Weights of a small transformer language model: width 160.
Each number is 128 + 32 x the weight over its row's rms, rounded and kept within 0 to 255. Layers, rows and columns count from 0. Numbers have three digits each. The size before them is the row's rms in percent of the matrix's.

# v: layer 10 attention value, 64x160, rms 0.176, rows 56-63, columns 0-159
# o: layer 10 attention output (transposed), 128x160, rms 0.354, rows 56-63,120-127, columns 0-159
# up: layer 10 MLP up, 640x160, rms 0.194, rows 0-7, columns 0-159
# down: layer 10 MLP down (transposed), 640x160, rms 0.298, rows 0-7, columns 0-159
v56 094:146152073123089157175144104057143158068132171141135161131165113092131143140151105121105153160099118175104072090063144162177151161131077125111128110078150129127146141136126145128096097148148082098140137141159111125159120153153098076105066105132163109046153035089109103094123113170119180103139110109195131149059122116182139118084081096117104128090093063131104174142107100159143142164172094102157185165165090092117148148115148139134120051156138129137131166110120148072163107173149137
o56 089:066159129137132161222165166168146156108084218178138088213185132113151105123121164091179122160150130143162080139059147089164114178116118095083082110123151078083150162119153176183078126137115167122104104110153091114195093162101112129157115175112123117113220129151117166139154121149128112126108119150148107152107082125165078145151152144124109121137098106152165142086122111131142182129133086135127118184089124129119081157119082140156142090159154144164133130082126154102157171143127086
o120 106:166104125095094078082103151119155057110146049152093120117166120146151146140110157085111123088108187106066119100116128157147163091129115139121162169181189180123118110145133160136140085112215098116179081104164110081056087139194100141069118190124110110142124085162165130091101132164105118122143162158118121131151139125148150193127084177166082097099137166149117153160166162114147115145115138128162118088114110109128145146029154102095121169131099101110150159123148126132179102113078160
v57 098:128115140159149157124109157097124162174125154096071061129127107087204120073179124105114118134180158120096089100055124108093137141143113127116112122112102106051110132144126150186113049097138080186140046146132100090121167182100157160145167177088084157154165062125161147153113131119122188170139104183157130068128110131164094102146109135113111141154089125152158095172107109125103061109151189124149201115104098122168078142146163121113108119182102153108144131121141136133164104156144131
o57 088:179124073151131170160111190114142123144080111076191108147140171145156118163140117117185152123088102149106099145137180161126126165137119106096156134133076157109166104125112138093105101084097099156099128151106126072099149106081166165188153101141097113032147151121101158154200117099113115131087170115163119129154076155136094143096196116155215160126156125094157108077169104171092140121145153142159137146171106184108104104131160109156090122157164132088071081088133145148180144135192113
o121 099:106137119149070115119116113116179076115149143152174120078071093141144103159156115078149106123143159115153094073096092153112159054133157134150093130050160134164046117144044083196105129120174142136151094136172134174166165106129146090117181140125138108139077128123165139076132110112111140096122135115120153138167137131123125140108120093110071101100077119085033159115104118151063181184155110077103106159139190188136140153116116117121171149110126118118104157133080132106168151179109129
v58 103:119119080195092155102151090133110143219072120139059132131132139116137165116130078132128173144116083135106071138136167128141092134088183105132145092115105181104132165118109114110116141121128133118155117084138168103179172121151130109148179183095112119142184114147168117143148116154122080087077091126158057102096133092177124129131108138135147162137145124174100112150097128161141137069168045073106199076171074139173099121117136166089142152144061150128147166194146121185115144155086113
o58 101:094135106110145127148065105138063124162109057148109074122112126114104110074097114125079116142106111099097072130104057166124126121130138128182175098154100156111101174088166145131120110148154099116139158147134080164086146156140151132091162076137083143076180152154142104114146154160155108080164145186203130091139168108214135117126116117066115107143115120165138137176093162211099115144188087101109138121175119083105127111169175135165131129163079137146162080123175162118117151109083077
o122 107:105067133138126120117173124125162109094142186106147097132164102126118163163107129151154067103092164182157169115121181126094125061142177095131055161126129118129121134141112136151104135088145111153125092158163187122094159145116180090136189136104134147163080171148087166150122138070037184081095089094089114167155089116081131140097160141181051117113077140107106146150114127078151187137093174154132133134142120138133130129097082104114100126100164142078105168120109047176120127132122175
v59 099:099108133109172141140110154144139101083151161114169107142099140095147154059044050187119095122144072124112098155110188128107125116117140123156139159091157159140145108183107094130134136087144136149075119121115131149139114183140111137094190099084192120128172120114055119078076109151084119100140151115067187127193165171093125111112147154165138163190104099127162148140147105110067114096097113118157120135072098142139094110130129091168119102113126215177116101102109173093170089103089145
o59 098:162133126174104081136139113160088115095081144132167153156117112133137105050135103097156074090140182130122146158148173150125140128148136105093104104147110160125137096074159161130122114121142094081139109185091148072166168088080198132079122115085117105071155128093115107116138103077113098118123121155119149136123069134137150165114112175149113069132084139150156148110089177094144145120159093129127055140055123097080128166117144122160112194093179196161089155088114107190184114110151048
o123 099:122172186075099153085113142097114199169099134086119152112113184147136107122104167135107211113174100102105116118172105084101109130106132145157130084165183079159076069163142080121136177144071153114176155107148122131165145133122075064158144106128140152186132129141072132105121118121170142121151158055162145108095198081155124112114109113129161120166129129110167169200176149134089086178148148094134145181091170101139124176121162189121150103147116117142112148162169102166104130162133139
v60 103:062172123104168131050094173155145181200098136103162171173129117176152164144115149128155149122030159145111074111104108127115168068118126122093150135184173129077109097168161131147105114107086133175112151147143159102136097142117065143142125094108118124094107120157106166122097092128186155192095084146189120114096150157090189162080147180160151119161090118122078121126131177114095119133105128098136156172121120154187146083131128113091096108120144071163168118129107095163122077164126141
o60 091:096108101110118137140142135085115122143142160112110099163136120117211156072093123157156195178108112169153087109107136128140121100130140123126226134210110173137127089109166099153131104159141136084109109137104080092146088166161150177118108155109180142065119122109085142139088095121144144139154087107163127096135122118110142112113138131153111110181127102129163116187090121123163022131168141107174117202183065092107138052080137147085122180128169146138123113129121079162179119087109142
o124 115:089113108163154120086104110128104137142095139164136146116146164084091110109087111089115078123076149113082100124170165188141199107116142135075121095115153064149134104157128119086044077124144109143133167131201199118142169103077111154159183144126145085105148142123104115110097148165142127096107075143167077144139131109109107150171115110132149134144069131089129104097086132166106238107120122119105088079107155160095099171193119190117135126153096169090131154077137153129094132076153095
v61 106:106174191162141117161116092104108098126089119075116108161114130165200117089112091134102110193128054190105162100136104137126148092129133144123119083135134101149152116043152121097132031147148093205089136101127131083092162156112141138142059168102175132129109119145094101144148090114142176121133132085078092103189109101155122092143119080165113078113129115177181145108155116117174129142094139152157167114110144118067161104094109140153092139170117125189133150136132142095153207149166141
o61 094:119152174150097161103133097046085158145096126141143177185162169161120160120118127123176078102113134148166164133044094137152096125127163082092150090167110120073152135107115084130203109143144093094131164142102170064172159136148148193136132103115207176148122083060110095099192111151083143112109066129143145099143089114139111126138136119179087104177175141134180141109141088137180119110112091108154172121131105134161083130144154138150139146115162136079152050136144105094131156143144125
o125 110:111113143106171097194097172138201121072147054095093162097079095092124054121116188102126177102154097138132074108109165081075115115168066166167090169159146171109127127192115140155111125089134180165088110079133088111084104133127197105116065149126056155148127144113109129112067147061158115131124156155125123129162158106167155127091143157085171143171165169141119154150138125150176137135133143109123110165085162098070127132143106096105116129114133100178104141143115146100167119125117140
v62 108:111073169166121082158089082061116140133034073031092171075151142132143094111134075102139147115172160113130116148089167114127166084105069153147158134157131111137078128158093132144107149106137104099069148108115069110169124167097126149138087062132156084143089175108130156122101056110145127075129127151100114107110088097141084122148130115136139139175102155132176164090121167149117156124110086153151152112170099134089111130113063146162136172094067117155137081118107144094101151098163166
o62 105:202145108118149128143111153176111111100131117149081169102110071164110122101104097170124168027162125112128087118096177105152160082110049133132162155142128077212108143143163142155108160109134126126114129113134121128160134124064172173103087127131156122115138159167135137095131193118148079122121109120113160152067107103082137078126166194095156132196097157089199128162149174125133138090170164068156145123100076090140139121165120129082169101096116103155117149171079120111119135132090175
o126 095:116135099147146113183100136104145101169147140109131127114128120133116122131116198142194160150137123140112171093203092159080130129164123123119097161162185113045141149120099141115141158111141218161154098169115118160118144168098111077099115149144080164115133154085147119084102127101085148155111157093067126059167196169171168149129159125119148121150134167184119178142161124116085132155118127187151065167106151177069146137172144100169168147038135147099115111106116144130147093116187107
v63 100:154131169101086095222060143088130142105139123155120088149117129108175123082038147143122119160165093139164114139127100120100112168147153124161129121190108100084086160109186098118157099152113127119117092066084149165129128220036081112124084086124112100110101130134134195134106092115117171125117172112106138093094116093121084114105144128185118160192127153147132120109134123126177117143123121043097117132084132156175161091134164178140182131169142144131105145097142082173142124131112106
o63 094:142146101139068160177068147087191093099144146125161078111117116189116129080117172170151151132121148120173160093167141109120079191116141110143135073124110162084128106102107096171199141131086120098090128099139094105186118103153084083149066141167093132162078099118123118118101055177127140173155143126124109158147122128112162155058074110107113117135169147188131127058136120145186127109150170149138208122088102100089133176119156135143145137155151115143105152098135103148178159171142185
o127 105:101078132144160096121122176174061180133141078124100127063108105144131113158134127133102094142180158134107119110125157102115170100128106108141146131158088109159143137147096140072143193159150127154186144138114146177110105194150185106104135117098070123128113168109062149169132113116155131082115129097106160146173162155103106124183109134152148156135129132104078111176084142105090094203126090126139040188136188154118110079176124130123061151112099146120093210168084181137092095137140114
up0 100:208107064111100103127129146045143151129129123156127117120131140112134121196104107162130149131153162107065219095117142119104169107112109147164136174153149117122065134100133116094080079123143155114122098110058132110073111115145071084196102043123212104136132123129148120123118074166100143098138119154152126168129107095126108115149129150128106154155166112123111138114132169091106107142112100170107103124132154133133199115135147131175160143160123010055111145149102124146156070143122101
down0 101:142092142130152152170128150089128179140149155129093076119137072122159139177123151177143160095138142137167132136173145100095140121127136097110128124103215142166125138103103213071086095113129119097121160154061104176086146102151169105069170061139211119145101095100170086119167140169144118100060145131131135111147095086163128109128124130134127110145123130105166121193132108165162137131136123193156110091123138150210082069093173119123138078165151147159136186112181129132134093098167084
up1 098:164119106131165108084091088085157112078122126093111160119109114081149141191204111104085145074152123077091154136148115068111124136116138144138098145163090077140177136084088091076106160102061132128146132105134122103125157097127097105137099158101139102152144165139157159118118132150096173085092090110132111099105085181122114071164097135036107181070086153126153138128175182088113096147077099115152121176152130125184149085180179160203133150086117138132164185146135145113167145119131120
down1 099:092157088130103151115158176192157138153157107137079087172160157111061144128136142073092124106158063107106136134080070108100163171189120137162069075190108179105145088111146122117116137127131112064138102060135146111129105159093147112171139113123150130167154086119093137091136174140118115122118116211081161147114165127050140145221138119112138140108145106074083123146144138122159052104099112105135087096089139128133136114085164092147142101089157092147071127124083143124172111123116100
up2 100:147140112061126133186071098114095150111108092142087093090178189133111105167129137107160091140122119091150088120103052040142156127178067159108124090124109145089181079145153203097095195138150140146158146127117088178117158140129129090122170130126132120146135149177098130137104055155057099172118112118086139090069120100115176111103153140124156178126130084163125110113125144072150126117111096140137148162102146084089089128119113121105124171157096138123133172068129115121082166148058165
down2 094:071080123143156109082128134143101117147106125114151127145087117176113151122126115141152189072160113137115161137099050142120127127115092110141083132106107068125089177154125189148173082105116113128162148109144132099142119135128158159128163149137173104060117072116178146119112108129170038104102123136143106162107142176097127145150121119070097117063093179104115097160180150122157153097159102103105190113107109193101109121133133155177159164113174168046110100128052219143092121129147159
up3 104:136110104144107090111092157123118130144164099109160144038157102157129156132204111141101135090015137115142247140147156104154216095106132117150103125138146138162118160142149105089066144164079118155136160150126086137096127132114103102109158087103114125085076145116167144121091135058158119133141203112137084162090117106140083124138160146106149134118141140158164188126098123153122161146110089162094133151163096118140128162127146097157184122124082174120092107101109124177122101110159054
down3 092:166116134167160145143057144154086115118164129134112147083181142163108152120134211104175148151146194123144107136169069131155139171061106101066122124083111158130112088094178172171171108114110102103090116068116141121104145115121131168164155183125133118133057098112139159111072152113150133120171166066169115151123129069130154161125157130050085091073118121088136120124147026151117152137124168124121109088108135178114125142151158143140126068175142121092157099151137134113092147067113131
up4 096:139167060179126111190107088127110142099073150131120166114143146135073092115162093148096099100110115110145141149155125119116136133091132152104128135210144097154149069085126121157094126108113151143138188134120167182135109163101156097127117137176123121125160124134151099158141133100125176146071187111077110104149152158090105115104161176138192143093126121102249169130200167129130143149132089145161133128104102083107097106123067125132150089202189107079103113183114132191136146099175107
down4 092:120089135189151103194087137110126140190163088058155094177143071112161118124136104144145160158158100134118109176114133083144154141174092081151092160143173082164128200122134130152154177186151113138116158094154122171101141167151140189140112124105117067103086176055113120137078098072168098177139096128188113167166178134118122106094150142086144114112151119141144145144158108161096135110115122143112077097113105151163099074103108136133167152114070164150054143144164142110144178161157160
up5 093:109173093033094153137131083177181085135121141114134037099117169134120153126138140155137097158184084128099098133153096162100103110119074117118119129120177096137149081105145157100121152143141120113182137095090150140183134116112082119128186175142089134140110114109188064178130099147155148110133035134107101125086174126163149115155114148145092170134079104114143171135122161123120206109125053172162125096103100059110084126091131138121147121120140164119188109161159098143096127108141065
down5 103:159095142160137071118139169097127171088122140144153175079122085140140105117145075092065158127111105116144086168142094178139062113161174117195139107148109126151122155107174132107153067182103195150128085117132164109106111158108124143068146135136136120151090168141120141118147152145132078126137168157110196089138148136103124181117158112183133160095162128155148139131123108168117060192200169124154122210184174147136104165086118141130092090121149098181067166108138099165095113109148178
up6 098:105138132118126125122145160185166119190090164131141084174109102148149128121126164163172131087060115137132155118129131093187125152163090155078136145098123102083126171134136131124124141136140097164124059083162131179156156075078099117115109122147123142086106136150073140159112054146176088147147158111134172132202109086077140110137136037126164138111105107202106119142123143157140092195163084118198117179089122136128110114208157142118127150137097135094115197207130145092117109146127132
down6 094:118090133070111147107151108126113179118102113163072131102120074126059117135110097107152123113134127066132157177129168105176152102099099137122110189099131138220087186158137109098130111079185139126115124120156097166160143120154151149194147115112126115145139056110179132096138124126150193113130131152132133127073103142189157092109195159165142152177096120055201083139192152101171178093150090130096107206108113142101125083091177153115131165155126099127139167155135114109119121122108136
up7 100:106156140133151131074154097127129014129128156100077099098171120151107106111111146151128102130151175143143171052105134130135148064132121170104113100206089165198175067085096162114147130115115154146143109123143095186173101137180151115152184142138144165091117108125137125130095179105149183135121143151159082141184106136191112110125143137110162208154174183103043127109139092079150188142181097106150140108109139064119140108138122154094135164099143111116143120124140117128148145087112119
down7 100:100167089084056144105117129089086118139155137167200124166121171108137162115191139123136137129119156136164112090154136192152132162125098113137110087105141131054099117130118092096146081105167090133130121137136099197106144137113142145203113083098130159126207128152133131135178151086192139103142118112097131139200140109105105114121096128112111136067170147111129103119147084067052118092105088140073158133129136075043124160131093157152152073075117161090081121159124099156160171152156126